{
  "parallel_block": false,
  "init_std_qkv": 0.0205,
  "optimizer": "adam_atan2",
  "beta1": 0.9,
  "lr_head": 0.00656,
  "decay_shape": "linear",
  "final_lr_fraction": 0.0,
  "train_tokens": 419400000
}
Each number is 200 + 20 x the weight over its row's rms, rounded and kept within 0 to 999. Layers, rows and columns count from 0. The size before them is the row's rms in percent of the matrix's.

# k: layer 3 attention key, 448x448, rms 0.0228, rows 201-231, columns 224-335
# q: layer 3 attention query, 448x448, rms 0.0238, rows 202-232, columns 224-335
k201,107,228,224,161,214,207,201,207,204,207,194,179,194,173,187,177,207,190,215,225,205,171,180,221,205,202,249,188,197,210,207,203,192,166,187,203,212,207,215,223,212,205,172,227,211,215,202,169,208,201,194,211,208,211,235,201,174,229,193,169,211,192,191,197,197,190,205,145,200,247,169,204,198,177,184,214,203,180,205,218,170,173,192,195,202,216,195,215,216,187,157,194,196,235,192,194,220,169,178,196,193,183,174,214,196,212,256,215,156,210,232,179,214
q202,106,170,208,207,209,226,168,206,206,199,176,193,191,219,199,230,230,227,176,231,178,205,185,214,199,231,181,208,205,185,215,219,216,217,207,184,181,156,208,241,223,205,232,196,186,176,196,170,217,226,227,204,189,177,181,173,228,214,200,155,170,183,238,195,182,181,239,190,225,167,231,202,186,198,218,193,222,207,191,168,194,178,213,240,228,194,231,200,176,210,182,187,200,181,201,204,186,206,230,155,214,217,211,203,211,219,179,144,203,212,196,197,175
k202,101,188,178,230,176,210,238,193,216,229,190,168,225,195,210,184,188,177,219,197,211,178,201,208,196,196,216,196,159,162,197,215,152,191,180,210,165,224,218,198,222,236,179,218,245,223,217,221,210,209,197,189,182,210,217,212,185,242,205,245,196,189,198,191,194,226,221,159,208,213,179,201,186,216,170,168,172,183,166,210,164,174,210,191,188,198,177,237,193,222,165,191,198,231,225,210,230,153,200,170,183,200,180,206,205,161,230,225,223,203,249,165,173
q203,127,205,165,208,226,216,193,187,213,212,219,211,199,205,218,185,204,157,197,191,215,187,201,221,203,213,210,200,191,213,215,189,158,201,174,194,216,214,190,211,197,190,209,203,191,217,191,217,210,187,164,188,221,237,217,220,218,202,167,181,227,213,212,220,198,200,184,190,171,217,191,171,220,226,190,182,181,213,197,209,186,226,207,187,198,198,205,213,203,189,195,193,223,222,212,203,214,193,186,220,195,174,188,198,197,209,203,208,200,183,195,206,201
k203,117,236,211,159,198,210,184,198,192,205,191,192,173,172,197,206,204,184,187,216,185,184,223,195,198,202,262,201,191,215,215,169,202,211,217,217,217,219,192,202,182,207,198,187,186,196,197,154,207,191,172,214,238,211,213,196,179,188,171,193,189,211,212,239,202,208,204,158,211,209,154,202,222,190,215,204,220,220,186,194,193,196,198,203,234,198,193,200,235,198,203,227,188,200,214,184,182,195,169,198,206,194,164,192,192,180,233,192,184,195,195,233,223
q204,116,184,190,239,201,205,228,227,187,178,211,211,213,184,196,198,191,214,190,222,214,192,221,222,223,202,183,182,220,223,190,212,218,175,198,184,213,184,211,189,179,187,168,222,181,201,221,234,202,199,198,224,174,211,203,157,226,205,203,242,192,149,200,192,225,200,201,216,214,248,202,223,176,183,212,199,191,183,201,195,188,211,192,174,192,231,160,200,201,210,212,200,193,189,178,178,187,228,190,194,223,246,201,184,197,160,200,208,185,225,207,148,193
k204,119,190,163,235,227,200,238,224,181,212,212,233,190,200,173,204,210,209,209,181,199,190,229,215,241,180,172,217,238,206,197,201,225,186,237,199,180,212,195,194,203,196,232,198,200,166,217,214,196,209,214,174,189,177,190,200,181,214,198,220,199,180,226,196,202,204,157,241,179,169,228,205,200,210,197,213,201,214,179,203,221,199,205,192,208,198,178,214,144,241,224,208,202,186,200,230,199,230,194,210,175,186,194,230,199,212,134,204,226,187,217,151,188
q205,118,170,175,243,200,203,215,248,225,220,198,211,217,195,204,250,217,216,179,188,201,186,232,179,220,184,170,231,178,202,184,201,222,221,203,202,197,200,205,211,210,206,231,168,217,184,193,177,201,229,232,189,222,193,162,200,208,195,195,170,168,204,196,203,215,202,227,203,237,191,226,191,203,213,172,192,187,221,184,212,200,167,201,175,221,192,218,207,200,213,198,186,192,193,212,204,226,208,198,226,223,178,190,220,221,184,195,174,195,193,203,223,215
k205,103,216,213,193,217,195,211,206,191,191,219,167,205,193,227,223,202,171,229,198,201,158,188,216,217,209,223,193,214,195,204,228,213,183,197,182,202,186,220,209,189,229,182,195,232,237,213,226,186,204,217,190,186,197,229,197,185,253,208,182,195,186,188,211,212,213,209,168,210,228,166,189,195,184,203,187,210,199,185,176,163,177,200,218,222,183,193,259,197,196,173,204,215,188,244,175,218,179,227,217,201,157,183,194,212,191,210,214,201,197,257,182,190
q206,115,182,204,220,216,201,200,172,220,199,211,175,210,197,169,244,206,214,207,148,188,184,167,200,185,213,205,224,169,222,199,214,200,189,176,184,199,249,199,190,193,192,195,217,225,189,188,193,177,176,177,227,215,197,189,189,228,175,212,237,185,210,187,158,204,198,204,192,224,181,217,178,203,233,174,209,206,194,180,198,212,172,207,229,211,175,217,190,196,209,208,197,208,230,235,184,219,188,210,164,205,192,218,212,181,188,193,190,208,234,202,228,210
k206,108,231,216,200,192,167,228,199,200,200,212,173,213,211,218,193,183,181,213,211,203,177,217,229,192,207,204,210,237,179,212,205,192,181,194,165,197,192,213,208,197,253,189,194,239,212,180,202,197,208,213,180,203,194,230,208,184,236,228,230,203,200,199,203,189,180,202,182,220,235,163,184,211,207,149,230,201,211,182,184,166,195,194,160,222,226,190,215,200,190,175,216,230,211,197,217,201,152,193,194,216,196,189,202,186,168,225,212,217,178,239,221,202
q207,130,204,188,158,186,193,176,195,175,184,198,224,170,167,170,173,164,206,235,206,217,219,204,198,186,207,244,171,239,202,204,188,201,210,196,213,213,214,195,195,169,201,194,205,194,208,206,167,199,204,185,210,176,192,204,197,238,167,175,200,196,182,192,181,181,213,192,213,183,215,200,235,209,227,213,191,235,165,208,214,222,216,172,183,180,186,182,187,241,205,247,198,163,227,183,182,182,210,209,168,194,228,214,174,203,215,251,222,211,234,178,233,189
k207,107,179,168,196,207,197,179,185,217,173,200,232,203,215,174,207,195,219,174,208,169,241,186,210,191,210,179,229,205,212,206,180,197,216,205,208,209,182,192,185,220,162,194,200,157,153,177,180,204,178,215,181,205,218,178,229,220,168,222,195,201,185,214,213,172,198,182,236,172,165,245,201,189,173,236,198,210,196,220,213,232,210,207,171,193,200,226,162,190,224,218,180,190,197,191,195,150,225,200,207,216,231,207,194,179,201,167,194,188,186,171,242,215
q208,116,166,180,219,189,187,182,200,250,195,211,207,197,189,213,200,196,209,198,176,175,193,235,231,170,181,199,218,208,202,198,191,187,197,179,189,216,193,176,195,216,170,234,183,187,190,190,224,176,205,212,174,207,188,190,181,218,194,230,207,234,213,188,222,153,197,184,185,165,186,229,187,197,185,183,213,183,175,211,189,218,222,224,173,185,203,191,200,208,200,256,192,210,192,197,257,202,193,191,237,198,215,219,200,210,210,181,246,206,189,198,219,234
k208,108,225,227,208,228,193,242,179,223,207,193,180,230,206,203,210,201,175,199,212,201,156,184,213,210,223,200,206,186,201,191,221,173,178,163,200,195,196,207,213,222,210,188,221,207,187,243,248,176,218,188,198,206,206,228,189,175,227,185,196,182,224,194,187,182,177,226,152,217,222,178,166,205,200,155,194,183,209,169,159,168,206,235,199,230,191,186,232,197,206,165,168,195,198,199,204,216,163,213,216,202,167,178,202,188,190,234,227,235,194,212,192,204
q209,116,212,203,204,209,237,190,202,183,220,202,174,218,217,194,221,215,187,190,238,224,183,197,197,198,207,203,214,191,208,184,208,150,197,195,230,186,224,211,197,197,202,228,192,207,203,189,180,208,196,204,167,219,203,190,218,184,221,173,171,217,204,224,209,186,182,220,162,211,204,183,180,204,240,178,206,183,222,189,191,180,205,196,183,208,174,223,236,203,199,190,161,192,198,225,208,185,156,216,190,195,164,202,216,203,209,217,229,238,207,211,204,215
k209,106,213,216,168,232,201,202,207,207,212,204,169,198,218,201,197,210,198,211,170,190,166,199,188,212,212,282,188,175,198,178,193,189,192,154,192,197,220,212,211,184,219,172,189,204,237,228,187,174,218,174,210,185,187,226,218,167,217,200,198,196,201,171,183,190,174,226,151,203,237,170,196,199,199,199,167,200,185,184,217,205,183,173,196,229,195,202,209,240,201,192,200,211,181,225,186,224,163,195,210,225,180,201,207,214,225,243,206,226,203,225,191,192
q210,118,208,197,188,197,214,184,183,198,239,190,176,172,198,194,200,193,204,224,196,211,191,228,161,174,227,233,194,179,233,202,187,168,191,175,168,203,216,214,206,207,185,179,211,229,219,206,182,174,177,181,172,171,228,214,224,218,213,166,232,228,225,223,184,177,189,199,175,215,230,185,183,206,219,189,230,209,185,211,196,184,173,195,207,196,212,206,196,213,169,195,162,192,195,205,200,195,147,205,158,162,195,205,218,214,206,224,225,203,208,214,212,179
k210,111,178,238,159,222,190,182,196,181,195,197,201,220,197,199,216,178,187,202,180,185,232,186,194,190,224,243,186,220,194,206,199,216,186,177,212,213,204,232,188,204,187,180,173,166,174,173,156,197,203,200,225,182,209,175,207,199,150,184,209,199,221,210,182,216,216,228,193,179,176,186,202,242,189,228,211,188,203,215,230,227,215,170,163,206,211,198,172,215,189,199,175,212,202,195,183,197,183,194,189,171,191,215,211,191,201,223,217,172,206,149,218,192
q211,111,234,183,215,206,194,232,183,196,237,192,248,219,208,213,183,221,175,184,193,196,184,219,197,206,190,184,213,190,206,189,184,215,184,201,219,207,202,218,185,182,194,170,213,188,241,191,230,194,198,154,199,214,198,194,225,212,198,156,225,219,197,222,222,200,221,142,211,193,225,175,227,201,198,200,207,215,243,182,195,212,242,177,163,189,221,217,183,189,212,215,180,203,204,158,193,198,247,169,257,198,195,217,196,182,206,180,170,167,162,174,187,193
k211,118,213,158,182,187,200,181,184,219,192,211,228,180,221,209,217,224,189,189,185,225,205,209,192,172,221,166,226,208,243,182,178,192,228,207,227,199,212,181,205,192,168,217,210,167,158,166,159,212,209,195,220,178,199,174,202,197,182,176,164,192,188,224,242,178,214,206,199,151,233,229,196,177,165,231,211,189,211,183,212,219,188,275,189,181,173,212,151,184,202,242,198,195,212,205,190,213,186,157,182,214,175,177,216,196,208,189,195,176,226,209,243,182
q212,113,188,184,181,219,228,157,201,222,195,203,184,154,209,180,243,181,223,171,212,184,188,192,164,176,220,235,184,203,205,212,201,180,214,198,196,174,192,205,196,203,170,220,201,223,153,180,145,173,190,206,182,217,199,216,171,181,182,208,177,188,225,199,178,184,188,254,186,208,160,200,177,216,183,226,198,220,214,194,209,211,161,220,225,228,162,198,224,183,201,195,203,189,195,234,214,210,168,210,182,197,196,207,212,241,210,188,166,226,213,220,217,225
k212,112,196,216,214,196,192,219,204,217,200,182,162,241,203,211,160,195,191,228,207,206,190,195,238,173,187,203,212,165,159,207,214,197,164,168,202,204,187,205,190,200,203,155,221,217,242,196,221,195,224,239,181,222,213,193,186,184,228,201,223,203,197,170,187,193,194,224,172,212,234,188,187,188,227,177,188,174,188,220,185,157,190,191,204,184,228,213,239,206,174,162,185,218,198,219,219,203,175,232,187,198,213,166,192,221,193,242,221,217,188,211,194,196
q213,128,186,201,220,203,211,222,201,200,203,197,190,210,216,225,184,229,211,198,203,191,171,189,198,213,214,173,211,175,240,190,216,201,207,225,181,175,205,222,211,189,217,193,195,232,223,195,228,198,224,224,181,186,217,177,205,192,218,188,194,212,197,219,239,228,205,217,175,236,215,219,190,180,220,186,222,154,222,175,167,168,182,209,217,208,217,221,211,172,195,219,198,193,187,191,187,246,226,212,218,216,209,178,210,204,198,187,184,168,180,212,186,195
k213,109,231,204,193,198,172,217,195,193,217,206,170,193,192,206,216,197,193,176,183,200,150,189,217,222,210,240,186,181,205,202,195,190,175,185,199,205,207,216,205,215,237,187,202,215,203,251,206,195,203,199,186,185,191,205,203,175,210,219,194,203,184,195,208,222,197,229,186,199,202,141,193,198,171,173,183,193,204,167,202,164,192,193,206,190,219,207,239,194,199,191,190,202,205,201,201,222,203,183,203,202,164,168,203,191,223,228,192,209,206,257,179,188
q214,106,179,213,204,211,216,219,212,187,203,197,198,219,238,193,199,204,190,200,195,170,219,215,173,223,181,173,195,184,184,201,206,240,181,203,199,170,192,173,172,210,184,191,205,177,187,195,216,181,224,201,215,216,196,203,184,156,199,229,185,206,160,179,213,232,169,187,178,220,176,213,187,191,181,193,220,196,208,194,179,182,229,229,223,229,236,215,216,190,204,192,204,183,213,199,191,175,227,183,219,194,226,187,196,224,202,188,184,196,182,214,173,174
k214,113,242,210,227,168,211,228,199,193,209,175,179,202,195,217,215,192,144,212,203,214,182,226,189,216,203,180,183,243,204,186,193,194,170,239,211,197,185,196,186,213,207,183,203,208,205,233,203,196,203,188,198,201,201,183,211,197,190,197,151,222,189,199,205,192,216,179,223,212,172,172,219,207,214,211,151,210,190,193,221,217,199,182,198,198,196,180,226,174,179,222,190,210,220,204,178,217,239,194,208,172,216,230,207,184,207,161,194,205,209,229,123,173
q215,113,176,201,224,203,239,223,178,196,209,194,184,203,207,161,177,206,205,195,217,209,186,186,200,217,202,183,214,179,186,198,228,198,186,163,186,205,221,200,199,219,181,184,209,195,216,172,187,241,220,188,185,204,205,175,176,204,212,193,199,226,207,189,224,189,196,195,227,204,250,189,213,171,171,199,164,206,236,207,204,191,198,185,178,198,232,200,214,184,202,154,184,199,181,197,167,203,206,218,222,194,221,196,212,215,199,187,238,199,208,213,175,176
k215,107,198,218,179,268,197,195,205,196,202,204,199,212,189,221,229,192,184,202,169,229,181,197,188,233,219,214,196,199,205,172,200,208,197,218,201,193,201,227,195,193,192,194,156,202,208,243,180,203,172,188,200,179,213,202,249,185,209,177,210,213,210,235,155,210,220,189,190,200,220,167,225,213,229,205,239,197,184,211,204,229,215,167,210,191,198,203,197,192,173,233,187,197,222,203,198,204,172,199,199,179,174,195,217,174,212,205,195,188,240,215,176,174
q216,103,215,197,198,188,184,208,186,202,202,181,202,201,206,227,162,248,221,218,161,224,192,185,233,203,181,210,205,206,203,229,180,245,207,202,240,224,214,187,168,193,192,188,192,187,215,212,239,226,195,185,211,209,191,220,222,217,209,162,182,197,179,177,199,199,221,177,189,144,224,205,180,169,177,184,216,240,180,213,174,197,220,186,190,211,217,193,202,215,171,213,221,234,190,162,213,210,211,190,233,195,205,193,234,154,172,208,168,209,180,160,224,244
k216,103,157,175,200,194,207,166,193,214,178,236,220,159,186,206,203,212,196,171,212,206,216,231,193,201,190,189,205,228,186,202,183,220,252,209,181,203,220,166,204,214,193,213,195,177,177,162,222,251,221,174,220,194,221,165,196,230,150,218,188,207,197,220,215,177,168,199,225,199,198,235,228,204,206,201,216,217,231,186,210,206,215,229,178,203,226,176,155,193,216,214,213,161,190,197,204,186,230,179,205,181,204,203,173,195,183,150,174,206,192,175,243,219
q217,101,227,208,208,203,216,213,173,199,228,200,208,196,200,181,187,228,198,215,194,228,181,190,183,227,179,199,210,199,193,208,180,200,173,172,200,185,207,205,204,205,193,199,183,182,219,215,228,198,186,210,186,188,205,205,204,242,197,186,195,205,147,221,243,215,195,172,205,211,184,166,223,197,181,198,189,183,222,200,226,176,241,179,195,197,212,202,182,201,192,219,199,225,175,147,167,166,246,174,233,176,235,180,182,201,213,187,213,200,224,197,136,187
k217,102,209,161,210,205,188,176,217,185,194,207,216,163,173,190,216,222,199,199,184,192,203,210,192,205,234,188,211,239,216,194,175,217,203,265,244,208,170,188,200,187,202,217,201,174,206,218,184,195,208,188,221,179,204,212,198,199,170,199,175,188,178,225,194,177,232,190,242,191,189,216,202,201,202,232,216,196,203,203,216,205,210,188,187,203,196,210,184,211,203,227,210,175,210,244,213,179,222,210,221,170,161,211,188,208,203,167,182,205,210,175,199,219
q218,110,199,204,176,193,185,228,225,179,187,223,214,219,178,205,168,207,201,204,214,198,208,231,208,213,194,173,200,191,178,206,181,224,201,221,148,220,178,184,208,181,220,194,219,204,214,206,216,187,190,208,227,210,200,186,212,174,197,177,187,189,175,171,205,214,201,194,208,223,204,210,212,155,187,208,203,219,197,180,202,238,190,186,183,198,232,187,182,195,192,192,181,171,198,165,214,186,191,204,148,171,237,189,204,211,253,192,149,195,224,197,168,180
k218,100,198,177,231,176,206,206,199,208,193,182,200,214,210,199,225,206,237,192,182,230,224,208,203,177,176,169,233,222,234,211,212,199,195,210,183,196,213,228,182,207,165,214,210,180,198,206,189,229,211,203,211,201,187,154,205,230,199,199,192,216,163,204,224,181,204,174,251,180,189,237,201,179,189,201,192,199,202,218,182,220,227,228,212,164,203,195,176,166,176,253,210,171,202,197,200,183,230,203,210,210,223,225,198,202,166,168,183,184,209,165,223,164
q219,114,203,207,262,198,216,230,208,174,203,212,209,225,216,216,167,198,169,205,191,222,219,214,219,201,186,174,190,204,199,205,211,169,198,193,253,226,214,211,183,198,182,170,207,185,257,196,229,205,223,180,179,186,202,186,217,199,212,182,182,218,184,202,230,221,218,177,208,175,211,232,212,233,242,211,225,173,171,239,192,158,195,202,189,193,179,208,204,191,203,215,172,183,213,197,187,183,209,182,272,192,221,230,203,204,217,200,227,195,170,179,189,185
k219,109,158,178,194,201,217,209,235,216,221,184,207,185,195,204,217,226,187,214,201,175,174,210,217,200,189,186,202,208,231,205,210,172,211,197,201,179,193,198,187,196,206,194,171,210,199,166,204,211,191,169,198,196,194,182,199,201,218,219,220,172,193,206,211,199,197,208,195,211,225,178,184,186,172,206,199,191,205,180,213,230,210,209,200,223,206,215,190,176,194,191,195,179,189,207,190,219,162,175,200,247,170,200,200,206,197,174,205,199,185,231,222,184
q220,109,186,185,196,198,182,206,175,210,220,200,213,191,199,162,175,240,190,185,239,223,213,203,203,203,180,219,161,195,209,224,212,195,209,203,183,178,209,187,213,217,239,198,186,184,226,164,209,186,227,243,210,161,185,198,168,188,251,209,223,211,178,211,174,220,182,212,202,214,215,197,224,195,162,199,198,230,171,197,193,206,182,172,212,182,240,180,192,181,207,170,220,223,173,170,212,201,216,224,233,194,227,179,217,226,189,171,223,204,208,207,174,213
k220,106,191,190,185,228,174,210,210,191,209,184,202,220,202,218,168,233,210,216,203,226,212,175,166,227,186,184,206,200,196,202,232,226,208,215,218,201,188,179,175,203,204,217,188,179,196,215,228,178,202,229,195,196,199,201,187,203,155,194,182,196,187,198,181,242,206,183,212,208,203,210,234,205,194,197,186,204,207,224,201,220,193,196,181,180,179,185,193,220,166,254,226,208,188,175,209,186,216,224,213,166,194,224,199,210,232,223,199,177,207,152,186,214
q221,115,233,207,186,165,222,228,181,171,238,188,190,223,222,201,188,205,176,225,203,206,187,169,198,246,214,208,192,202,175,206,188,203,201,217,168,173,222,189,187,188,219,203,204,224,241,196,204,216,218,203,207,185,213,209,220,169,225,226,176,208,188,171,204,207,195,188,192,220,223,174,186,177,159,164,181,182,219,184,198,173,192,202,211,197,217,208,201,219,187,208,222,219,209,183,191,203,199,202,205,208,225,173,183,180,210,204,178,169,235,216,161,186
k221,107,228,226,146,180,177,184,218,176,199,188,209,196,201,238,238,223,209,195,196,197,213,195,212,187,209,203,192,209,203,180,173,218,195,220,197,199,175,183,196,200,177,228,192,196,188,227,164,192,186,214,200,183,196,190,213,214,155,182,180,209,161,214,212,197,231,184,235,210,153,221,201,197,220,189,210,222,206,207,225,232,212,161,189,183,213,203,202,187,201,210,226,194,203,197,203,211,206,204,203,194,193,212,210,216,259,193,181,203,205,182,207,228
q222,112,202,190,170,231,220,211,228,186,216,230,186,179,194,187,206,212,194,193,230,219,199,218,191,218,205,214,186,228,186,156,210,185,194,202,213,179,233,240,189,182,203,204,206,175,207,197,175,186,172,184,199,226,217,185,183,223,205,162,238,203,233,204,164,201,220,186,241,187,199,208,201,202,217,214,207,194,208,205,223,195,205,199,157,186,170,199,201,210,197,187,196,189,194,220,159,169,216,239,205,171,185,210,193,202,210,209,207,201,200,210,203,154
k222,107,189,198,192,180,188,163,206,191,163,201,238,160,204,173,198,179,223,164,177,173,216,197,214,178,201,199,183,204,232,196,227,219,232,189,224,203,182,192,189,209,171,226,186,175,203,164,192,218,213,183,168,166,211,204,179,246,165,209,183,195,172,210,201,177,195,192,214,175,205,252,202,184,201,215,206,198,175,222,196,216,189,192,203,172,190,232,177,180,223,188,198,205,196,174,211,191,215,186,221,205,201,227,223,193,205,173,202,180,219,154,212,222
q223,112,191,192,215,174,186,243,229,171,194,188,219,239,217,212,191,204,202,177,254,196,205,234,211,182,190,150,199,195,211,176,202,231,186,210,199,188,211,167,180,210,202,186,200,191,198,187,210,197,204,209,199,229,185,172,192,230,213,160,234,206,206,232,183,200,217,200,224,209,227,213,237,203,193,196,183,213,204,201,171,198,232,194,171,212,204,175,191,202,214,187,196,191,214,192,222,184,215,176,219,210,232,249,206,199,211,175,200,218,195,201,178,154
k223,106,184,178,215,220,232,231,186,222,205,217,218,189,210,204,204,205,199,208,201,200,194,181,220,197,185,186,227,218,240,174,194,180,209,216,165,187,205,212,195,183,162,197,183,214,198,208,226,191,210,185,200,192,214,205,224,183,237,202,213,204,200,206,192,193,219,188,176,191,201,205,209,222,201,183,196,157,200,191,206,182,230,214,224,209,198,183,197,179,196,214,211,178,194,244,206,207,205,188,202,206,192,188,198,190,187,212,210,190,223,223,182,199
q224,123,206,204,226,160,210,198,200,229,200,202,214,204,214,217,191,190,203,177,172,202,178,205,231,199,165,195,233,195,240,222,214,191,213,206,154,172,180,206,182,196,206,185,171,223,210,179,222,219,209,235,187,191,193,210,191,198,196,234,191,236,193,203,208,168,194,213,210,227,206,238,195,181,180,200,224,175,184,212,172,221,220,220,218,183,199,210,176,206,218,230,221,222,189,167,208,194,216,198,200,217,224,194,193,187,196,187,191,195,208,199,200,227
k224,107,214,176,223,210,204,232,231,190,213,224,199,213,236,219,186,222,171,204,220,211,160,199,211,202,195,205,210,192,187,221,198,208,164,197,182,205,208,186,216,189,197,194,227,216,191,216,227,210,202,215,194,236,197,208,207,185,254,219,197,205,179,201,232,189,195,210,170,219,204,193,174,198,196,180,188,179,217,161,161,178,187,223,179,233,194,197,234,165,196,200,202,216,190,213,189,233,175,197,186,215,177,175,207,196,214,190,210,175,203,235,214,183
q225,118,200,233,211,179,192,201,212,175,157,162,194,226,185,206,219,203,217,201,206,198,200,182,200,241,193,185,195,196,169,203,213,223,197,216,175,184,171,214,200,203,219,186,180,214,178,229,183,222,214,237,248,197,205,190,215,203,212,222,208,198,186,199,211,218,190,201,219,263,198,215,222,178,204,185,183,192,224,154,179,189,181,193,226,220,235,210,197,199,201,190,219,172,199,177,207,223,198,209,194,258,206,174,213,177,211,222,161,207,210,222,155,202
k225,110,204,192,236,200,210,202,206,180,205,206,212,193,223,193,207,190,207,214,188,214,227,191,171,200,212,182,205,209,201,179,177,217,185,215,191,206,192,190,207,205,192,209,212,199,178,204,206,200,193,213,215,179,188,189,180,187,199,178,237,211,196,188,193,195,207,163,250,202,151,212,219,216,208,176,210,210,198,221,210,214,242,188,188,183,217,195,179,178,218,218,205,190,201,208,205,172,229,200,197,177,221,219,201,173,219,149,197,223,205,193,178,183
q226,111,175,203,201,182,178,215,144,242,199,182,176,200,204,193,207,231,231,193,204,157,168,190,198,181,222,211,237,205,178,230,207,192,204,203,197,197,191,186,232,199,198,217,217,191,160,182,214,183,184,195,193,233,184,199,177,185,215,208,217,199,204,214,202,180,164,200,206,208,206,222,198,205,169,175,186,216,199,207,170,214,205,212,209,223,235,170,224,208,204,189,240,222,203,203,212,222,213,208,162,236,177,195,195,199,211,200,192,217,202,227,216,232
k226,098,235,219,176,232,201,225,203,198,209,198,146,207,208,241,226,193,206,212,217,213,155,194,177,209,199,239,183,169,185,218,210,192,159,213,171,207,218,238,203,201,244,182,193,227,213,237,206,183,202,201,202,205,209,220,224,187,204,156,219,195,213,185,184,194,190,206,184,245,206,173,198,207,220,185,192,185,193,170,218,144,203,184,188,231,217,194,233,220,187,179,212,202,195,190,190,229,176,209,184,200,208,194,178,195,228,230,195,214,214,223,186,200
q227,106,206,209,184,211,216,162,168,191,200,216,194,180,208,213,183,208,203,220,186,168,210,172,200,199,205,198,169,197,216,210,169,200,194,231,213,210,181,198,222,208,198,174,217,199,181,191,185,201,184,213,205,175,212,200,190,213,189,238,168,175,162,213,203,236,204,227,176,224,176,213,199,190,216,202,240,215,189,195,166,219,174,193,231,190,220,215,201,189,167,204,192,180,187,179,226,203,188,208,179,230,205,189,192,191,187,206,175,223,225,190,218,240
k227,102,198,198,254,158,201,244,211,219,214,208,173,217,214,214,178,183,217,208,189,206,192,187,201,157,192,177,240,203,222,196,210,183,186,152,167,189,179,182,197,203,219,220,226,186,218,176,211,225,217,220,204,209,175,211,189,204,245,214,203,173,178,196,223,202,206,191,213,211,197,200,206,193,196,195,179,183,224,215,188,158,189,222,217,192,209,211,212,160,236,190,191,230,218,185,209,206,192,187,235,209,214,221,205,228,215,191,199,203,174,200,212,178
q228,116,182,208,183,206,214,185,202,178,222,215,195,196,210,210,213,205,205,202,218,235,190,187,161,204,189,199,193,189,196,194,195,205,227,210,184,192,216,223,215,193,211,220,174,196,183,213,149,193,237,216,177,204,204,227,186,166,225,175,156,182,221,180,193,199,238,204,181,194,195,180,213,214,222,184,172,206,217,180,211,167,201,202,180,203,163,207,223,201,183,166,156,174,197,197,220,210,193,216,193,189,170,165,190,196,231,198,239,188,196,192,196,209
k228,107,196,208,178,235,226,170,191,206,186,183,198,169,157,174,196,180,172,227,205,218,198,173,184,200,214,214,189,197,188,211,220,177,201,209,210,185,197,178,227,206,210,196,234,192,220,216,207,210,156,184,211,185,195,206,215,203,162,206,212,191,204,183,189,228,203,191,225,200,211,195,223,198,190,240,189,234,185,245,194,236,200,171,240,178,215,189,201,238,178,189,197,192,215,247,167,173,202,231,174,194,200,180,211,197,206,248,173,207,205,202,167,217
q229,110,192,198,180,201,203,191,182,213,259,212,180,182,208,229,195,204,174,178,193,216,221,202,171,181,211,202,213,200,206,192,163,136,179,162,198,193,196,197,193,207,209,198,209,215,183,203,185,172,208,183,176,208,220,208,221,189,227,203,174,238,229,185,224,186,206,173,179,161,208,209,172,198,198,179,209,182,213,208,230,186,229,198,211,178,215,196,221,230,190,200,183,212,209,216,207,201,198,201,205,181,179,189,222,217,215,183,262,196,178,221,217,214
k229,105,220,216,176,198,196,193,204,176,200,189,156,180,181,242,185,192,180,203,189,166,198,200,200,211,192,232,145,181,197,214,202,227,213,185,227,201,201,203,208,234,158,197,214,181,220,216,172,197,174,191,231,224,208,219,207,221,189,219,159,203,192,188,229,200,195,210,165,172,215,158,190,197,190,219,181,215,204,195,185,205,179,187,194,221,215,200,212,209,176,186,193,218,223,216,179,204,172,145,209,208,174,198,226,218,202,259,198,171,209,201,219,212
q230,117,210,171,203,218,217,184,162,186,231,213,192,190,232,220,170,218,181,189,176,227,193,215,192,200,186,244,198,183,190,177,154,203,186,206,211,207,216,225,215,169,189,206,170,174,189,204,188,209,224,172,170,197,225,217,230,172,190,169,190,199,222,234,231,235,210,171,174,188,202,186,167,233,206,218,196,206,206,200,198,167,196,192,172,176,217,205,215,188,189,179,173,180,197,225,209,212,184,217,216,174,158,172,208,235,185,234,197,173,204,209,231,222
k230,112,215,208,175,202,213,164,193,206,217,210,201,164,218,231,198,215,169,215,173,184,194,177,189,207,221,249,188,180,182,215,190,216,182,186,256,204,197,190,181,215,192,207,191,196,196,184,168,205,199,181,206,184,218,190,196,225,161,159,162,179,206,214,198,195,223,197,200,185,202,161,205,164,196,205,202,218,207,224,212,221,210,206,218,229,192,194,200,200,155,206,190,208,205,171,194,165,204,180,172,218,200,195,208,215,209,226,180,208,185,185,205,242
q231,126,205,184,224,187,203,218,151,213,220,225,212,217,226,216,140,204,188,189,196,194,226,202,223,177,181,216,196,203,189,238,199,164,219,185,231,225,204,203,189,203,220,190,230,176,225,194,231,203,216,166,207,208,197,201,212,184,200,191,215,217,204,198,231,186,185,170,193,163,208,202,187,210,209,188,173,189,196,233,170,212,240,218,182,165,213,195,214,200,190,221,215,216,220,191,204,206,212,183,233,216,202,217,177,192,188,194,218,188,156,206,211,232
k231,115,203,170,186,183,197,216,189,205,216,186,172,207,217,222,212,214,185,187,182,201,128,189,196,221,190,212,198,174,220,188,170,185,200,200,193,185,200,184,194,192,218,206,182,204,206,198,201,182,169,194,196,203,214,208,187,193,200,190,168,202,220,214,222,193,192,200,164,223,221,202,186,205,203,198,206,187,210,172,191,182,202,225,195,230,209,207,207,187,195,187,185,211,181,211,210,244,182,182,200,225,188,189,197,196,191,237,194,176,206,238,213,199
q232,115,239,206,184,207,194,207,187,163,192,213,223,209,179,198,167,177,183,224,206,193,217,178,173,193,198,208,181,191,201,191,186,201,207,190,204,241,198,220,197,197,213,163,241,207,207,196,216,209,188,169,201,197,217,196,221,203,192,181,208,200,201,188,206,210,214,204,209,204,213,179,228,193,183,208,181,221,215,208,227,204,217,199,197,198,199,192,191,202,168,191,208,207,205,149,179,176,205,197,216,195,242,219,160,215,197,203,220,187,210,219,155,200